config.toml
num_key_value_heads = 2
bias = "all"
init_std_o = 0.0589
schedule = "wsd"
decay_fraction = 1.0
batch_tokens = 32768
train_tokens = 361800000
Each number is 500 + 50 x the weight over its row's rms, rounded and kept within 0 to 999. Layers, rows and columns count from 0. Numbers have three digits each. The size before them is the row's rms in percent of the matrix's.

# layer 3 MLP up, 640x160, rms 0.0678, rows 267-472, columns 96-127
103:507505461529476546389452637531437410495435497496476490450585478513513554453515529457486525399534
104:456557472408566521518462488525444537468498494476564520491382393573555507524496435437457478454457
112:529453550521535574539448553515486464475476442526572352465591537462463519496503444539481465589430
109:387514581512576554513579530476448490476457514415572515540439498407536504462496454391502516412434
111:498474401487490499483468563489412443489477495458506540499487533481420613487515571466538479441515
090:451506464502514495487489481483534536509563512469524548542492530472647453619461469519466489512486
096:600472495476473469560494537497463460453517574421599550517498526553603487412590601497498525591495
094:483590446483588496473431451392524510605497473528572546524500436509574507526494586467487537499529
109:572392484503499550449577466529418526439490592568539440551445573460463553505502479481499495461497
094:454544589467620593521440485447496521511524434546490507532474576588547474453527514517572556461535
107:539458502500501376508563497485482501605490437458488426459607416544494541526521462612586524435511
098:487448571480487476595534605474551518524462510494408530553476524508435577448585574510538463560569
092:522477458409495467520487491511448555604460525551502467585536511552557558499523504456524548565527
102:435490474557479571411515533494506367426539503622482555442507457587556536512510574493539520545500
102:455486547535482471504442509460468540446463532540583517552454484445442483457500466483463523495500
097:490538532471540489457448561437515550490488490530568551506531510578493471478526384505533397569515
110:514536527485515453454511457514503532467460462430546459462431452546455516504472394489377544405524
107:470536576506430508460565505602449575485516539580482540511466414429506457561455522459481532454501
114:498436510548451450488461445527452591565527557443505545436457487444505468473488555583478514495480
091:470496472517553443424505434446540562611499402476555512487562534478525531583456551461563503479566
098:510479426374529528540504472624460470442563464528579568438449515467494511445543413399459441378524
102:434512510481594434530423520509503406490574490470526421581509514536390531570524520481484545448417
097:527385462480583547470496504557428385482561479525425421541512414497546455547483527485476518465369
106:436535614517490559511536552525586510413435504518491429456494574473455500539460497458528576469390
118:583497502461614498450538544518483517534501457528549490493476545559482479526469516563496503559387
094:454502431577486598446477526524499409549544533476547531544471470457529475533389460591515528484563
094:555567618536502440373521481485480505592423432488525510550504475514489515468570531465479637563543
086:483527513480504479539591480497615522420503534471479497549482531324402419529511484511493493437474
102:512478536449518547473595466436515393484546526387481546479439530534492569450479487465506455523476
093:494475510471446528469462477607520524559499524510472499478499489460543501594559485569438526474466
093:514489586525508505510574564418494550423492495454532426390440486591488535487595585441497492538447
112:486530546498479512480496461492534550369515463613544545484438476491528529410490480512557532540539
119:538415540477576384438480560545487427477564447500584547563615499499555476584490436529491485481491
082:515483387556590431401456451489575549510478435529567485499472504441408483478484474427510589488553
102:461513563478443490529434536544546513552588468427491497474628502499593475535540616449426524509540
096:567435507554444508490515478548442588481586471508568507499467544529472475473535625452443540424584
108:478455499541549482568532507526505510499516481436517560531462578569430376431574428457560416539443
110:533511466524563474541491503546569541392453368437575478536499441504530507470453521460467551589358
106:550437471560378508553544474473387499490424427454500453473511493538488513524502444428580531469483
093:515461541508522487481388487472585535525554532530479416478434549538473466567495450554508468471457
102:477522586476498523481383486465624556531476492533505521607508480558487565530488577438493549481505
106:478457451576428461540442497535503446443481413444566538588577504572620474485561510539477533490541
098:625477508495558527481485493573516374475457573555444551448539491476465532533457537499493493468485
104:468599528445498554513531502532456398555442479539627522414436557523509448481582578467601528463522
092:426531443610435441444514432646521511542567462539512554522528562405529545519473484524464550487534
103:469476470571531433444468490474467409578514415531443451518504538570520455520490575456459549406470
096:541505491547450474470517440584487547483550436399590497458447421570420452516455559484505493484429
104:532492504531464476448554580485471588577524507496498586501510472439459551484490482555365569529435
087:570534406512485477519459530492532417530564543418503478437523506486502510413443518490458452434492
110:459533406581473534509447570428503498579602581479462450486469483494450395445474562493549485495522
093:547475455477428466409502544558432501547517382493477455461427561459571486487557496512580448502377
102:470461434430464510554470515476534514424393512499498495424527515432578502566476426499580539484412
093:456522536567539418496490509491395513444476406554579488489488528484400457530535412585552561482406
103:542578473447567492502500616550544464477569479491501508483500497522474478535549480447529491488611
089:456455528534448440452534594455517570456547526509509540438448519470413534481507532448468483425519
198:490501427504436460457408579516446404447447510515456544488488577455475597575541543477547453501543
092:552573602411544521529523497562509514496503546395510481520532424541484511496484488521477530522467
106:409505612543419570432584530473465512544467473519506495541500474499571528545543460498454500468524
109:555455461489445616478502491483514482466428517536487539454495448459565515398500464505559574448477
107:457502588517537532483517506518492546516478521439482557536536562513453476449462488455431535432377
096:484362465525506531427468447521459542592560530533465532509490450506452519529523410554491558507596
098:464541462579515507541539504466551525559573460503438523449539498527465449496507442586401466431583
088:460497534516563511482564510490481532596415470459480529428495434456528455455590457540498482557500
107:360523567584419426515532504577518522557486508516400517539551535493508503491552485558509504567527
097:567546544498444492523455502527442458476454488591526516507468514489580548521473449588491531367480
119:486498520438459591505462545610488513552515514533589557540484511545519445374537466400363496525551
099:487454484589492542485495475573450454552511514600539426522484532462486497490449456551375485482471
099:426528567502456453454506489569492478533529484489550475544552547516468498498524450455454514465501
108:473602538464449476484527566489502409559519504533457475486498459474568499503449458495511502494505
092:560431524454402488482545498599482478412468528549437465488510462446483460467585472519545468640507
110:499569488585384464478393465555481477468519545472434570468535536498474490573455466524456514463534
114:553516517562651472490514405586484428405518500434581518499445548543472472474508531474547496573461
093:522532509431537510491520517471448464498476522543510525379593512440484493457589489416529495438467
090:562446449513494497464524499514477482539447585613456510499500447461484447441509530485438549466471
099:570482484545564466552496576575471379519530538466504587477463521489480462468490567483487521514482
095:508539397573496422480445526573427549601394507525504443448414469492538494512464495578535474418477
095:491405521541478498556550505462388513540594414499469504498523530557482564536454550527598537518491
087:440456530544528485506536457554430556477444414518541400588526505561526444437526548611482500458444
088:492474520513531492527459558489442519553471513497518513533530382590518545526541474536420522524482
094:542512450480436531465480550475560457543463570439537480471591495542521418515545439427526564514573
120:441530493507520448376533503544537475525488491530558504490453391491570508592432551545431452469578
102:461497459556477445556494550487492449437519438473517452459508534491550587509539515578559480391469
095:458601514514417421475549481457540544566429486492524553507507414446468482471369536562435533520460
101:500549507476587515545541596554438474487464426517447533486540505531509492538560561614559523528480
104:402481506561523551477440556556485502506453503489472528600570465549475499383558517536466520468483
098:441424484486510458458445566454514494561405506538506563544433566563353482497483459494497461408520
093:535523468499389444513429543503425535451465582548524596482489543476460567517440484407474449512491
089:444496539513475496510567568606467552456509480405477442499540522505590552536435509467510489453554
100:521501560480452472452547476486437523432458491571469557468524528564511452555476600510527523446457
101:545502524526517405451512457535489516515585516569511552492436430558489402490586505510456538537416
090:570516484545491495517490556459459539529438535506477507501509456471508506505477434461547555447463
114:552511515473534539474489483520468482522551517488426567593560534480482488449559534531476474516543
100:521616502495484500439593528454532477538534615483545496401562543552523606521549552581465513525539
104:501546563400531540515500549486466515506526562491473458478576538540486485542459500448465423426501
101:489443481497495541477505523465539422477419513505609514497446478528517463517577550613494485547448
100:503510598555490410580579471581549478489505533463471511440553465482531464517501493472471520408543
082:493449606517410500560522542559542522520501544503502491431497374531555523514479463525517432522504
094:499540481448541563538437496508456463485531550504453514440539454541437380486598465508524545473621
095:482511518363479510499478601512532501574514468501552580487493429511502439521502476485516510508477
100:414528478515520417563514458496489526499535562538459519470516485396574515477557530410523499516527
101:488526476505533435421480602517491479462408481555445517522550464440460453475504479515579524496549
101:496536439502474524487534522416434487461455505518479506506391552531380518503544579480501445417414
095:570506533514516508548515474491460523477540474436574483540503514511320553476501512513473497477481
113:439500650515484446512483508534490497480472416513390578443571523468504587407475506512556501426353
092:497522533486510436473549508513517544540480490441588490466486540463482477487558463521445502555443
096:577428581524408483466619459570508442495523507538401477476449477500537414544518428439492458476541
099:508482517465522456421467520457488527620481551488476552493494465504583549382567487479495513495500
094:493480517455480535407513444419489444516448541447509512514563509464555491482497496424516507505539
102:546459577530467457489493526494547457443467504469512488549477586522531487518510478501474437529420
095:470498565457484466479459529614456553498434518584476647509490473518470509448481444512519502420480
100:475498451479503466586509464457477545435429603524552469514538434499461524464528568497563579541535
093:471443495365477428433509616553522538467502540486454529561533424378483497551541519497369466520455
115:498534499480509497538512573573471493439486562428557524590425487461593403414581480462616516406540
102:520525555577512412489422495503557598484531577435520443455477526570511395473492532402479532435547
113:543534599527451481588499433575362468523462474523449488575464422491434533484526466559436487489527
102:586492489534541416469515505594500498547535354513459584405430528520542468531505594515423446467441
098:492483528544444489476492530600474469511557457482602516479534564528444445513575546544469466481446
097:501512529471530551488473522570559579509476491452538455453512475602538567559497467462438564520444
099:509421420507527547505450481525510476514517487565419497613564583515510585560463546531491573469572
083:481521566461520399473530459557479455449489565560504592553614463539564462534566486546496479528432
109:569491516490487545416567560479510569447486571482410477581471547525445491478602568425530541427457
098:508489488414441546415505476436535555540479560440542417507508555491514587447535517463548589482496
096:470413400452625482611485514465435443548483412535510511484524535536457558496520589406482459388513
098:542550486433421486502500424531557480496450519441402450489517434538470467599484438430394572459465
107:511433489483442479473526601515550460487568555564490466456504463493472495569548563509569497507505
103:509497599575582472458507507513432472521539517594471433490470539465441523530533482488560558515612
086:570543467425545458502471509526608537465440554507460414521530524483423545506583490510513534540490
100:502527489581478526538521421451526569453501457516507467448490512394589528600486490586466418498434
106:519460558549546431462481508525415614444448537504484599448548544431500483526474511450393534500580
102:548553443509509521445430460621488518430402462511564522508481539537540430496468480535507548491491
103:490511451418480482497455590485601518508494588471455494443512456550481554424535418507542592465431
105:478535507460521502457397446592486600514570512622523528454418498413481425512473556469571546450493
106:463458543477471487511564522542426434487584424468458496397441622451487429472440537452484467464501
089:565467497463435531530430508423557564524490501428621546434509592486459473516450499561518536409567
104:505517535497518514533520521387496436477576462434473495445525518499500507481590490517489496463426
092:585453474446413431468492617512480495450484488386489445458536445497451525484642436422487518549533
090:411508468551481406505429461489500527555498531496603511491602434473536522482518490524496602575510
102:503587488466530433530544484468444550554457493401456495541629521437551463485517452478552517441498
096:488480484391549522597534522527504530522490507560431386604423501543443420446528483500538543529529
122:516494505599459535420490528470484491536545416523443468518469492501564418498509523500473473550426
103:569531523512448513485475510552438435570444496561567531628526582516476443492527481535489505492409
095:515462457491503527423548571529464432470464469470527537424477475602527604398486465504429510573466
100:521475453472487478362494550477550413514429483530574454516549442456551475675453479526470508454507
098:511524591447579470432451532517503626488502481527516556462495545444475492526548400470546544519499
115:485397494501464424545439557532535497489557471403405463469464536517454425462488514581513548407483
102:469586575444484501507602465455521525477439578463570511506543500578530563477637452412471561519563
096:543521430497502562449580445557513507570533502428550422492504497403443471559491560432474560476535
095:483572524535480499455474610451481454525506487506513478483496590372496512355464553465526547458532
091:475504555582495476584507471608569523487381496489555533578596478482551539516566471518489514472527
088:532449399581526499557446587492551585525521476588502487593488513504486426592523411540547512599483
097:426483525452484410532501476557517622425554480474360531559456499529468471544511453482506569533524
093:510481529546479441499481520520485438518493475474437556457534433532587497500503462521447542469510
099:450507560452492472488501524539473451418493444455517492489459471533421461469571579450420498399507
107:569515454555490503485515512483540584613421466487465500479547473503461544492539488564458551466578
106:503520450510572542464467556525530442514546475490493484487484439550494508525538481680483495546474
084:492510483500499542490562441552541476498554461443467514557501551455481537540482538474514539452493
101:520529516465530451461561494534471531536523408478522499474395440575528429466522485489447518517552
097:555545511491551538489466463527409488514481548598484492490515554430637502486524536517539545426535
101:437575579465456556445506403454520514409440481572438527513499519491424526560513443446462577455494
099:487359640449441435489389583515502459465429533509541527546577548561444453452533444554504529571566
098:446509514530520473524579580503502430477519519489450571421445489550414419475494506510453519466466
102:430519477562552527549492596543461547546450461489409547542515497397543429457540463556513463485555
100:554424468556521535442447432513426523517508544579525559526529537483411563588447535465502525517439
098:576577557338410434571370496500602546469442476541455549462504564502459514463475512547497464551386
100:541457575529492478547511461466516468524446484469413563464581488501535465488547451551478466474520
098:586531502432476518517450536570378564436474512598602531590492582521442488416545475545452523579473
096:549493528437416485555469440536492477460432509509480443489517453490451529563551435499481475553404
108:413501474494481511454576504465602494504512425627487459498451459496459520585428529483522531435443
098:485486492470402450545530595498568540443605478575561473445488489420445537442494541495474590494470
096:482525464484468464480377467435495469573553512496472552488494472414558500607562559484487440432508
122:484591558499561469471538464482489540537468510460531369517459440525427404568521489578478405469458
102:444516538484563473471604472508548502441478473449383519522453442445462459447450547491470529486464
105:574550498496508460496437549440499532418476428547486566524527519452409564458488523500524536482503
096:539457486416470462422541551502567407540463436442486457405493498392511477489403458481481575557524
104:499535546406541545527542523509489496505554539464547485437454557496521533565564570425456493549534
102:530519506475534410584496486607403535444524554463536520550444460492415458581495568365371470507447
105:480541547614557481359524538475497454524492584425498567514504465470478512487505428505444461490416
102:503540541496496417468445498465484409565471512580498564471536454423446370354547492435473486494462
104:541606509490475548530501539638478513423513497531580481532537587440442550449539444386512544491484
100:490461504508571548552557493555522440582561518560456493594453433525574459558563513512402469520513
110:439555480497487478475390516586500460500627509493548506514515483551580485571490478408485497474431
123:543397519487447423487555538482446498499499528444472535531460450535489501563520419475540482576487
095:531503494437392498530588517513503448353522480528525511406608492374518657501545510486545547488504
096:496488542466424494569484486414467550424452479538512522466534565473447539548613505473589601524510
088:463598465451431490495534508625468529465525494469455481454444636470524485501426471521537519445470
097:502453521504513497480433492499524527653446543550560444513434520473475484473501421520454553552499
107:444480516550481513462477492534466553565576571458493527572525545527514538497586519535520619568436
096:482451539521534546484455510568481420473484413557492525457469543437504525479481494539511522507524
093:502467496441539493485543475506480516439450517499467471474488462403495455468537529515505585506529
104:540546558448521423511524398469584522516444581391507564480543507507397411550489510505373473563470
096:549505503572535538478454512468485535492523516485530481497513564491508472543497561527567519412650
092:392566487494645467475539498559501522489470521497511576576511515590419407474583475492596507537467
103:518519522549534565444551532460472562530431426488601487610509494522416474504516422545502529518500
104:503487518482528503502555444565478545443499551453512471546489492526462394535468446435506489532506
101:473563563513487503588559451587464560587596519431519494474422516544480413413528511480503558521437
089:459557543454504503562609544483562454415439478479431395478486549454546473579528524402507537552493
101:476476583468519473464514510545483477506484476476476462459485443578529542482424494514427592511488
089:477509513460438437471435556560566493538484541488494430508529534535511404610552556439507505554481
102:458437423519484374555523433558446538515576546441512464469483512462577445537529519525390603526468
107:525485551491453449500582443507431456497524494475515556427552447502470444483563549459412504528601
107:465594528473505481552495478462540423552562550486540500492466554542535498552463525502474477519532
093:530497404510495529421585499609517562514485537442368520628477491558491501539437430483529533388372
100:496511486538500438495394582460493484451499547470545516592426551490420482465495419414494507510501
109:475447520505460487453553449487551459513473534480518597595534526534512539530500527459440558540417
100:486487520489514514506423576443366405425472391538435490480488484398532480416524538477566572582489
089:549556520574416503481465476455488495470459517580543489569536465482438553517478430460447578455512
# layer 3 MLP down (transposed), 640x160, rms 0.0678, rows 267-471, columns 96-127
099:490508475523551495479547466520446506445576422464503550464469501438483469452458499463477463571498
094:587533502428492610478559450453503555518473520530598506446475533523463458479426491531564598514483
117:527453501580495573509502440433468576527507439557478397543538496420403531559455505507452369586447
097:491452435542535534590568477494482502497534438527454548564469475522551417459511548491507500499481
109:467526486588449438545523551513523465460494434445529548553458562529420467519467588498480494480512
095:536422550540469552471474543536470520476483532517499518436567477460476497545474515494550486470512
093:488489477485390467528531394479541514630490442487430390487492463577450460544488466423491535468553
095:421456548407451552506480482486560580491509458471538543511483544505505405492527511439573484456479
107:609519481469525444512457466485516480453530492446478463580617523491499548493488522415471547555540
097:478494506576365461448565517418488510507491514486512466509508445536412536455545583453537497509514
105:482484535529596422582533483416451507508478518514488447433407415517484414532513463390496508508384
101:458411520543551541493503495542394544558489509531461622496482484467490415513574613473492412421533
098:470554516669548492471572534464511473435540573489432529427472414455529448513492445564421430495489
090:531526536468540377556504559548489431581519458435543532514494614392451537503510488485433457410573
101:472498505484470544527439547542423507439482512484530553598595394473449524408501532496456446550475
104:507554522542476480462544454541437592496531463549483522535405408487465519455548428492383522548515
100:684582563505497443617495498512515516504513525574462443539488531569524497431420546496463546613483
110:506611475605498480456489485588515523463544467500496596529440527521446431489470499491482504471430
117:626495582549550448437505516496471458582419440551513481528512451518502464486491433396513402487489
099:439510617536546476416500527516502467429501373480486537573463476489489533540513552487465473537504
091:540436573590514477511545530471546457521435411470501508469447460444598415569511526533503511476461
103:490462513484561513570492557443540402499393443558429523456470566406460469445510534441537548459573
100:597542458498408515437483550465501573503496425467429539419632519513453498541488555482543526455507
129:465447472499577521523586584464622497394458534491538452503509510463530398487569583555534537435535
129:623491560434636486494511398472515458522527509530531533510520517577471427510306521566366510607428
096:501438525454479512495670483542556507485501553457557567428617453490452532467475501388424429536426
092:449525554462533489561482471496461498510537426500521455448514507592547537521458496515503473423466
082:494609521510498501408362511514551484539501491535451504471530409535589553441604484505482492490452
096:514492425522482529510392495490552505502567483530569431636435495523479496529547601447488490440602
098:506447556517467551591432456451486491499560468448519570461475398610484512444539553482523570566439
092:470440405475480581521458358570516557488511468467510500485554467516451465518391500530490526475420
114:494495521382514514476568486471431485425426502548478514492465504422547475492462408488589467525489
114:582455489454566508454478513611475486507561512515543411478548589532455466447449538534476607488425
093:554591536521461514499543435406435572572515547488533453518515435483597536549437532507498444466560
103:548536532589453504393405632536487427484399550481576584535501463468472395580442522438536529527591
091:459525478489569471526606515566623504496476459513566424467532399494411502534540424497527468543483
108:423544495483470415532472453509566555534538467591436606495441584481493464440499509602561461491545
114:503536495499600533560524496541520561465434489527483471389457471517562477419553503412517519595469
098:488425472564503487553454427536536481484448573457535442381570533553487498531556530531513515501519
094:521512409558453439599459433557496534463460488516541552543517471522470596504519450472555544475502
097:421465418426469498467532572480588528601468601473460492477476471487543469568532577439542502575455
104:548441580540415536456440550530518485477499515568566547518494475462538531349610475533435551585504
102:417501589532479381545455496477500471537551568549478404592447502465590584442600408497506559571547
104:457422482485482510608510527522465482421454512499449574536547428523508454362425467537415503545584
108:542394601516536501560563529499492480503448516495542463470503463437579505524515428519447476507508
110:561502442442488499536502527477504468477482463552518503507533442429400639519458462546401462531550
100:426553428519513467544442503479538519516557532529417440513477602486529536545506501527444475508544
101:462431561527496471406529413467471497474530443538392576506560437524562492534532534539534394501592
090:538480512440605486497554451543462488470417496462481553523514565577489413577666515472506549522514
103:529476544496474468529559465577515563449432405601509562458510503486529607544537459508465563498539
103:560386522489495471538512493531516412518442412492547548565457587534530654472445452493420472500460
103:507448431462474511602467488472517463477420466419529436473395585453484540505597487445480413479522
098:484515504499513572508473474400535555547448465442412452453484427609579459508429399520476455617449
097:558471465522446420449502357502513511589562512449584516575580520535493493443475499448446489457517
095:572443509450471493502515465505623494558505514481522403517449459534483439550494419559572495535516
188:452560477468480423479534614502428436483502418531480528510499555536463534564512530439513395518494
094:396443421579471513558548484438580554539527498509545453557449522449509584505567417506481514524406
112:547513506485481534499525467530525457440521410566529532431408449563456427515416565418548496460550
103:550503513490410538501512576503527537511484543480490608528506551452527439483471526443536494544425
102:507454469494485591499540506430522444522461543366534535520514584519446508393449544504569494434502
093:426568568568517470389472504475497517541464546474578538499473452611468482558513509435522437405458
106:560529557464570526540565457461491505511466521519503447569473472559479486601533465580455467518476
089:491470455438493492479510502474532429401529469548555481502503586441467518522451556568527456501488
100:471525449417596557522455459462519506547549513556552514529526521472516459477443438506429548449501
105:506440477504483491463460515456546530433484483442551404465468496491565501484474382449563554517516
118:542537472529490390517543471415513470454541488469421467478568474433486558617460504549623515487484
105:573521476500417441430590622516506439446504562563421532461461591429530476433493565516498436529449
104:452528488506490470487462479554513485556604529481561427466516516581443571532465501513408510425482
099:544582437494422466464485542549499568501533491516484472593464485559472467479493641500484532589500
097:513430497554539507423531420443464472501437545619468489461462448548495564478400433514479546424550
107:511516503586471522532466466518487450478548579461368443501458467533444480563500421535429459550526
111:432526502452548526522429580460447454445464370531539578484540550481547463484507482538485457513443
102:478486505538412488494517498531572473490447544536529441573484526484593420518483518517588553481473
102:542561429332497461480506519486445504501518530475533464481524476527585485545552547401500515444475
095:615547515428490500464495473455501474461465504568515483540565482519479535504446526547481458500436
105:539520514464454520518477479487546593516558576498536446352550494484461478507529407525613411572509
093:421545407450466529479485537461556497448383496526475439583442479495470482412537532550577518454512
088:541471528485436550442549508413479450553489491547514530562503488529537483450464577521508485413424
092:499516516490497557468523493534461513466570504447480461437522454457516512533501459557437467518577
096:496340477499591476423549433566484555489505468468454511544434487505445477543523654484487516502467
120:556492476567596460458509533520464510510461553595485557453496500498524599518491575484504448455547
099:528441418492522491436487499481563483513495582501512477488535442526601438428554421483489475477499
095:489435467471571398476571471460479566467456487463468540496489429529479559524469482504531425539509
095:545511521525430524586520473464508536544498534396509449512488471489482542546435458425502456520472
105:504515500489512508602449457514515497515484428481470509481483503552497511405442544510492536551473
100:497510508519481546559546467470535508533480477523491494523515484564620487556499560404555477523487
088:502470471512516511377547473459613498492431455480589434534553455607472525472496530576474536576517
091:553633536425461475505390521465473513475507496496489574501437500515449487528493492552567442555458
097:456517460527573600504562510576513461476521601462404518462570534539478495541520551541522544471539
106:537585497578475540515474507501474431514525508493511455513543428530499536528586475418518494467475
090:534447517396542434436526650390512489505554518449456544578533541597470452602582481497414418514514
109:433567609512515465530588469548472531532528560555479542475394471579491504474448454465518441542497
096:450546436595519491463482511512492533534443526546450458533480532499544520514502494522438504489519
100:615482427520411511373417540535445521467445532480492498632503479539466518451462563464613525601598
097:473521619452504526575451522579482467514560452417474575521462620446520537516465536480537511470570
108:472553616540448526481487453536483459426482427498486531482474368449453529518531470474497446578396
089:398517417529534508560466447498532576520456479450583513562443573449439471515544499527475561550500
094:455542533489515516493532459521541519451510504453539468563402657459543556464486440510512502464388
088:427565555577506503414516458488523481409510447520517516641397484571513475464469482499579485513524
097:551569566587507623389515543481458565470479475514503527456502491441521482418458604487532507576437
105:572521448533403448491548434530476620514558541519467460481451445555372484525450472532548476426499
094:493445494476557598505504572521525446527459529443544586479498472451499520490435553505558497474423
092:505438473465517586373479557496497457507468557564501583569414500480655488528586501511532575591462
103:526503589524455532397565500386517398530463543510441540365493553480520586432504505479552504533420
095:470539360575444459584523538479463510449515617514487479443473473541501556422455535495524578527516
091:440531461440446544503448558423600593497468455438518580422692434506485422546470422399592501534559
099:571508546518570516562535448483490551406491464460500454491529611491480553426560566432549432568489
091:528578495501563493490417472463476570454571473505554433630450478481367490489439491591446496479555
095:502465470560483522552467545398470404522555527514432536516465512543513434449469443479428486441423
096:573473499388527538579517458425479434449538488559518526534451471535522522496522493499543529571516
100:552373579476552494623520510518501529510507533444483530474491498587457480450469525519501475436561
096:597437477520551512412508562434472537466608521481560469489486442536487503531529525519482545544516
112:542482422549453513408447499450472484508464390492496525529489591545565487512493483541553597500523
096:479525489517462414489474516639477447452475505557526559532458512507480524550495477519469539467490
111:534527524614479525506496431459408430541468542449470480426401453515527549485499585515501509522574
100:538521541474496552567461457546487478487470535521555567516482410475590478411485499501579420481517
096:533531595462579609441534459504452442326473517478417553506497383593469435497464496449561528547482
094:543492472591560502405541447453473513432463537512514496476553518494492505506474601559476419499455
089:400531546507495501449560568495501519517559585469489560470485432554471553482559524481546464461463
095:524523519516532623567437509472484506489540450397549465514410497526494562504509438506522515584572
109:571555478501357553449479557467510495422564565486523494526499498488443495462554587506519506449497
098:523446462423515487539520453478485499470569596472470442465420561511496501419558497486524433550453
097:483495488520505562502509541562597547550449562505516509510565391436596529537498448523509444392413
098:517502525532453555485478521510505496457523536469517524369479495554495523467535593491513463436468
107:489508484487394510535495509571453555462493515501396440437526482439475542437508527472493498396471
101:428546466583549513430462382467474472493505513477509491420506546462457453555494484417527596430626
091:497544451462509602498520510457522485533479476542567525503510423498601434482541533594552491517508
109:570474502510488423537543530503539585469506464496467419360492461424546526527531411471609458525523
109:526450535545533443441486465579484576472445578435512604475523488429445473432531493464590654515448
096:546391484516515524502605556529404526529379559527534481427463531486533521485483500553566467547485
096:443416433524589462528493443480437475564437463614503449491440536405533416509411589528437501432495
100:486424397515549454557575455416469443486449561522447544526482520475484428522468556544367569505508
113:507519500457520515441503603461522475564505521525470526501420490590505516486549478506538501510532
092:450548485543569550438529541521491403521480518526389527574472468579432469536498572548356472488543
108:490490475494457458511452542552454404558556587511553528468514462503541456563451418564428448436500
105:475453523436551427535544534468556499578521448526451504453546523528431474495504477537461497488489
089:443492545514507572528533471465470570411526435443526447599480470537483570496530543374560445590473
100:536547531531507374504457438494511531430547522516481541550551435475510490556509586471478521500570
091:478437562469471457439425401497519531472612557372574511482497524522534437473471479457503454441562
117:518428517486543507497501644490448414492495529473571470551519540455520555495486451454512582372481
101:504541568438429523599482511456524560431555524415446464534536445558478594495475482379460458538504
093:515457355494481521501417423498487557542468504521576457459510553496412508503525533514624493515463
101:501580492548492579454530464491515505435510482461468515493546399504418472515500568512478506508491
102:451485410552409436436473455479476420441554495542471458587546566496548472480498443475483463555547
106:426398534523565502550560499506574580487481433491429550407512469425411454457430465538563567553542
094:518422445509483491510497505516529484539544470441581487465416514498497520526431585532491482493437
099:500524517412523481567535515520505519471467540554504487564491568468487550474492474501452429443579
092:467440412499544561625495500540374479551528515521536450503488495507595528573519456523365508587545
093:486530472467596499553506457594509475452464529593487503423543515475531491530477423529515488442529
092:484608586463484561476497488500480434476497554471545596436402479499533504479472645561461494453466
090:441410465452492444539497577577503467466477400532509574434480456497453472568486441495544472517483
092:460573427447419488448510473479487525511543482492535483557573496486547559564476468584569557458563
097:462575524408512480491543569429539445469537460419518529451473582578436563567511571494446472345436
114:510535423487556517446464480555556523541507456462513571423511525476497486579572565496492602453525
103:449480447508582516558599449491555471448466662424481444467463489493437470439437499537487511530547
092:472528537583495487584386527439516516509463544478529468491551515531481500437510467509478524516433
091:451519424540433450429482549506559553551493513434479500550541510438471496499502530532490527414533
102:474359560463487552491573588478520475534494580457488504491452510496448445497471400502518395608512
109:504466390482518547462544479462590544516521508487471553561590564496432492436576513545514569468553
097:480600482501479546475546564444542535533520539566467465496542457443455529478409447575502458510431
098:524486495444508568427532513415492521522534435526454423478511600524529561389445500521560470552494
100:593524462512562482518450441494486510456521482506507395532455463513478431517451629603536566541562
088:539448468548504518504562421503571474423432479458496532524450633447555503606556457479579521524467
093:484497564479561458451583475484521497469582514513527565486529627481487530408431486553457519533457
102:518559513525503475587432403605586460377457514531488527545537542430463426525510500439442491538519
096:531553534526499587404456479410533436502525503416454442606353446516523503482519471471457540540478
085:446501478566599509439505589540496494478543481423478532507514549530502474499417556496459491603560
104:574598457468571416562475472519540546487471459490512409475532479448469514481441595485503433518555
097:446436478481558437566466515505504510551591585493583434572499538416573506431572567462487425465483
100:562554492562492489482478408529392496533615534509441530450468524532515487464517606512479416525457
111:487601408545524497461515494490567451580475573414400483449530494479544549534509555558495464532477
102:489492493496477483505537554527462480472558501494517550471509485501475511544514480487473566407557
108:470534421430427549455487470551421440430543471455594521507543582504605440451619582586469546469494
096:471554450476554562484519451552532522570498576521488499396443546495464501617508439531495513444440
106:492639519368604551495546468464548503449557482525468370411456429502504372459564535550486498477465
104:588460563504431492561505543570463428433519480488634490561462511479483471562448579544386552497575
102:529548516479460567561535552377437524497459582518477504416524453505464467467443538512486578507460
100:534455533553473552537648535514497497512577483512557458506487463496445612558507506451534515453547
096:559449431522558447383442401527502463495479539477467467559427525489424511605512508481446525502471
101:460479465535501480582536497569501416486475480532468547616533491522412520455543426452412494418585
116:590520626466493446532516517557442424559575477569408495509498425451500558533518451562482406555371
125:479475441465472423575463514357501557518456516521497503540556461532553511486551446409467463482497
086:467546575626448521429423420563495622601445563479498483480432457435528441466466519456474490485479
090:504490487493535407442487559491489521478504545573558416492545594461452528591441500525553454373540
099:432474525559529549540483545486532502476481531504515439533522386461523554521453453526577398400550
095:518414466517588574509436571502575474475452590470396488510616488477488533476599419511521478487530
104:518446487534507447489546456548493532607482534548479481475504455526513460462549594530517536501381
096:506481501567459545563568458479561538497508473470540471608530497514549440478503510438455466476484
092:380501504423506548473493565472446509500541452535532522465516490625450475507427444483506385450520
100:529594353452511520582465582541565454459455459435504571456596579518416439494493501454441498518471
097:463493485476597510523624478551536551524427470478548501498411522518471477500405558630545610514410
094:536467535465431470498527526518552467499474540554453490388469550504465579462406478574463496472532
104:511517503506473545448455511443442488459543508445497569596449561548551432403566428467461483565469
101:497544573513401519498476492508532506562523555424543524558468571571485521502563418473405592455544
099:639392502432482511461400492595563553460450524520501546520548440499497454471529526509442514482551
094:529489501431570515501448535519483510582554574551618518503462446592451426590399385509494506487533
098:457543442581483433458488601476526462542515558618591490451535508512429455532450441533547497615487
102:409538518580437532558507453466466509535493564496528541502459439454531516483352487465487568481542
100:498439486484553558588499511455425455507492565601507479531401553494581459550405479355566482495455
101:444466580637530436457542417490498435517445411512543563458481445467494470513509488556578552500522
105:537479531563523386556446544493525533510537514531467517426561419577500452501478453517447522533538
093:552510481544517505415467418424554574487509556601511552425450433527597537483563473534512436518488
099:372455542507449511551448477487529577568372476501499561506510560473497487464609370602573566463432
122:567587529494549558429501502531521478492611506526439527549536574563470485551526530442495561523484
103:565402468522465424429537492528577504547505559503590521531513501565448563548557511515521464545553